Each number is 500 + 50 x the weight over its row's rms, rounded and kept within 0 to 999. Layers, rows and columns count from 0. Numbers have three digits each. The size before them is the row's rms in percent of the matrix's.

# layer 8 MLP down, 320x1280, rms 0.104, rows 291-319, columns 1024-1151
098:535542518443519523553452542577474514449452502507504543446525511480463456557625583466393431490475470432613519514456558604440441572424503463476580558544545450455459424477545465497622588511492629469451522402573387480443537465436532534559477531567553501526484483500516512502558584493590378506522526469320429475540437576439443514510450575532554507527496483559593447452493490494519501538452
101:448493534425349410577474451548534445553485459520492552525577499574561432530430572411505481470579560508521473402532479590557515442478476501420551494624548461550460461545580514527520514470497534532509497407466490458518552505489511534542524510636568485537502525512507530405442516397531519432495556451397534480508484558530469546502538375532528588493475489570478480462501423393494514474462
095:499512511499540487534575529486509508502532512611517424572555471465569463472465523576465488480529506540583430565532408481559469485435497587424505552538535458604427484487515496560503509549487667483521535535461530466393603510439521402596503486548437367527460394473566508435413487448404428469526468483433561422554544508454485440524516523524455535472462442470467539523526429424377479547438
098:548495558501604527578532458479510570555495519465483468485566439453508459527498512528486564477559565487524541507502596476447512488529530504443542517452505549441465434481650464475495437502484350476567489513583558565564548499529505468532506546494452505533465500485558433540567473534536502514360519574568587466487467561495463424464478511533511529482519453487474483531468509542433462475427
101:494607476473502518486527546504539457542437469525558451539547487574518509553406489531498516465486454467390467535423459564603443449425527458442500483493515542425452476540556484446466435429463516538507446436462494489472553551471502515487483532428508552496454594465479495459492437473468530460503390451417436580531501571531500523389560469544461561462413515435545448471490553566549474454415
096:607534521558571504447498554416522604500538483524561434429454522549414425494479523511552450511437492460518527482470575490496506466524518596388492580423420501508551546444539500443551435546630443518430487477547565508414520556538509442404533495494513537528434447528529438566441465533530408458372527526434435521450604439487411505493468582529520572448498515554403539473546447501558535493456
095:441504502416504604384500481526415536483467493577552487578527421498491451509506502503581498557514559463540316513449550568498444482573557526546460546529540517455513512540421435533528564532480473427437469586469512462456437488540447531521470535562447444451508419521536528524466370549543494457452532496439432492477442514500543573547560485520591536435447437541457505599600455532478566556535
100:549488579428437387487537512532456478500470497533460488521467528431528516570493487480483533501525451491523546490513434459491520406478587452498501468405439406456450551432532566453481488459448548630411473588495456434522548464537473538517509513480538449522517457520508485520576602455532520526505433607535538429459439454465460403587484547515472511527541476492569497541427516415490562560438
096:493501510421511399500413502473534468497518551519516458517554469472499488386510613588537464401525473491563499512566499534503467522465512496566522474527440534458472640601528454493455484501528486515477573428460537570574540473526437486547505560475618524476446477508537507537492488401491574536520519498516566491579453439521436487498483464505563434487530381467313423388531531525554499431555
101:499634543557474498447598577529509514393457519590512413493582494556482511473513474568397517464453582493535526505506515482407467437496513554536511558489540504551518529467438469539497502508442482547448420504511502556435602534541538489402485511513489531474528505545490393515483596498550470401553504537457502576515595531471499499447538578516550491399566402556529592506524553470482572465421
102:523468483497440451557491491512495455561536474526468516451440485560528556388517535507573574464477573447515502509499572548487431539471471501446470506562514468534561480489529526458525453587562488450491448518443479599519459456566513483397549541558540511446533460421560558558551457435516498473538500497501535521489453578526557518444489518538446450449448525464433459509436583507469514510500
101:526492453458519443508454459461479521533634465475525425550507466500484514434470492411479475529502610400523412453470451574554589464521575474508580504475592506471556485528513511470460505554526500492598467492507390400600536539504541509478560598477490526498473445526580455496513517479526506347469463598514436499510522429405507472508574444591515458384592374470438536550515392513495445571457
097:464538479483489436567587415518565551459502588555557459533474508418446612530623506536498466469476517516497571528521554468491557568491478459518477566422513478491516500611503453492364470476515518611494527509508525528536454495527453527517414505443448436389405537465487450477490553489605415510589501538573552543522512512507489494586423459564403513487447447506537483497396422523527416416410
097:274582479593565453507571517493566482520538438517510583525481445473480526513419560517489449533504454442550465532441552515476501514425511511388420489488548520517543619520473473598513463434483530553470494534516586487546500523442446534486559445522479428524483592501562493458539449511553458534516486509591589489569401449519500531518456503477407539408512478495605476583493512590464453503506
099:506475497603512503493433484531495519510513550539513473441502472478501505573541490400464529536482565452532527499499441523511478492507580369399461533479578494590489384519488524492462518497533580610454503526454535487535456540576568529475510449490478439579535472559500451384506461533415442415428566485487430470481518466429508553543469591456513526397481525434542557486457463487498531516420
101:580459540535474524507521426471495518532491494562521510511399563496599593499524439477485573471540399499493545529565509576467485526505555453598430542452442486528513380472431517492490552609533527570446546509593464483455534547508507488503555597430548458474600528463523423533524553479471465440549511457393408495559487492441533524431537435476490479573517429560579515490584527578540466456510
101:533546480545550526493518520445410515490494450518585449582362516462477441506416507508472440524528408454463405478507534539497479595544481449583422528541492516514529540506526480531412542567554430399456475516502559414539528498523615466509524561532490590492481560504455476583480506459472411533493470490479541498445445588469581507562574547507473532557553519473474449492500633436557508449482
098:609509494514427499470499552556518543459608369448453550434473458461543489471508485595480486504486515465460495480491523557577501544419452437522469508540433507493460470505517510549415512502524449420508452503580445471516428471483461502371528419505520562420542462476458422449470409503547480478454540538546491410504490498489455528478549555565530568512482520552504492526457449461534486508552
095:617560491462599490481499483458451538483530494424527502471411504499516486453461531482422451500611463490535541485534530550526493482497526418492514516498529452476546452472446453491613504545522421425478458533495513423441593522477491430571496521558482541534466462450500582470476503522611583546581488563552488436510527520453511551449490439603410484566455448560433460457454517531489455530447
102:501571493493555594481469553443481522558551477573506580554502541503518558494540494468529556472483503523487441534518483456457467465440465510433577563504473518563449550577491492478495550524470507529546466431515563477548442421560623576421563515550573424536587525419511467434456497502476490536502447453499514463526541418547445556451632591486524568430540491443544425487549466474487562474516
105:487511469560496535437450532543465484442488520467495496525508469471533501578552453548421584436497532499619501515468459429475499484561526439558433478552479530634513508429412575462467499464490655585443538522505540511435513546473469508468527446504524435505480580509540440556469540504495530464493496494525467486465498502462416568517486510444451537458510587549556521574484467492569403526524
097:430458425433530518516501533417511462439615511557493600476528468568518534437527505508529573590400491550443514543425555505543514547415496558451498538587457485451548584559564420508551466494499584550497438540504590556542529520491513467499467487578546460452444534575530474499523558462521506516480438547454421487473523556524460464491540500490543538498539532585621466524486491547472537513525
103:544418461565550525484491490496530454525561481566502497512520423461506494407473518485419484508516449548433487485413509502462591556529481414489474524474532487474493415466483473559436632424470462529596491484341491444514535552487452484526595529380407491523466553424551509561530459497390408436436583494427482457566542502476508484483499449481512604669654509530423434534508491537480519449480
097:527497529519492526503513483505473565517513517452529491526512495522450482519548435648525498488468548482565467413540403452615500513496466506608443522475539527535494565392503481523542510451532502455461464517472484408383502566459543473438430510397514485535494484567566485515513567474460438407476502492577561489514494471435511547471639552439462537505541551439526462482533602487478432479433
100:432497507487464402475417517458550509461543507398480472565508556453501445465541404483468532412504454541567474482489380511580498464421424464392492466469558494543515448459490555481530494479496592556433446553502680452474548517515512530487530513518500518426373454527501436444494512490485440507482508571465460503506525522488506461486461513458445485506513517511430528463535484497468516506454
104:398484493447474476421555415461527476510561504473488461454474583455513521520428449491488396515561556456440527441475392497453454543546463448515434467453585492492587473483431522476505576487542481455548464506489535503538534426550500487523497404501539472507510550537590493473524457459490557590407497521637528386440498465499474480533559451538438559529568459428466515459514540526417420457401
091:464467469569487555560559484511416543461543515532591487515475563529499502589597479588539548516455418508547487462564404471468480479474632487629490557509461598465525518488544473601475445580470489569546405525467506407568469532538473535560473506561532513482540522498514415518505557508445503407506475500413553475523485505462421408484560606501521456581531539482537459571414603495591541485530
099:459442433567479598539482495584469487518497481499475537495461389518566465535485420540457510504459364538397508546463546479488548539522535578493510520457573486444551518394476579321434525503447524495524544470427495433469554509504601482546507477490428450457517452438531445454589560479422545494501503499442537463536496519486475448524540599436623549526512516495446520528572561547531487469484
108:567539539446433515549500473569511421557475583537532457536466584553538450563507480467441469359578525507566503515491358521411449563482447469581544481527521505373564532467476532496464476534490452535545483533531580591597514524540489581552516479490460461419451533436506589527457579564435531450488478551598582467487491508478510520480494491548544513546497495439485501551572527481501546451444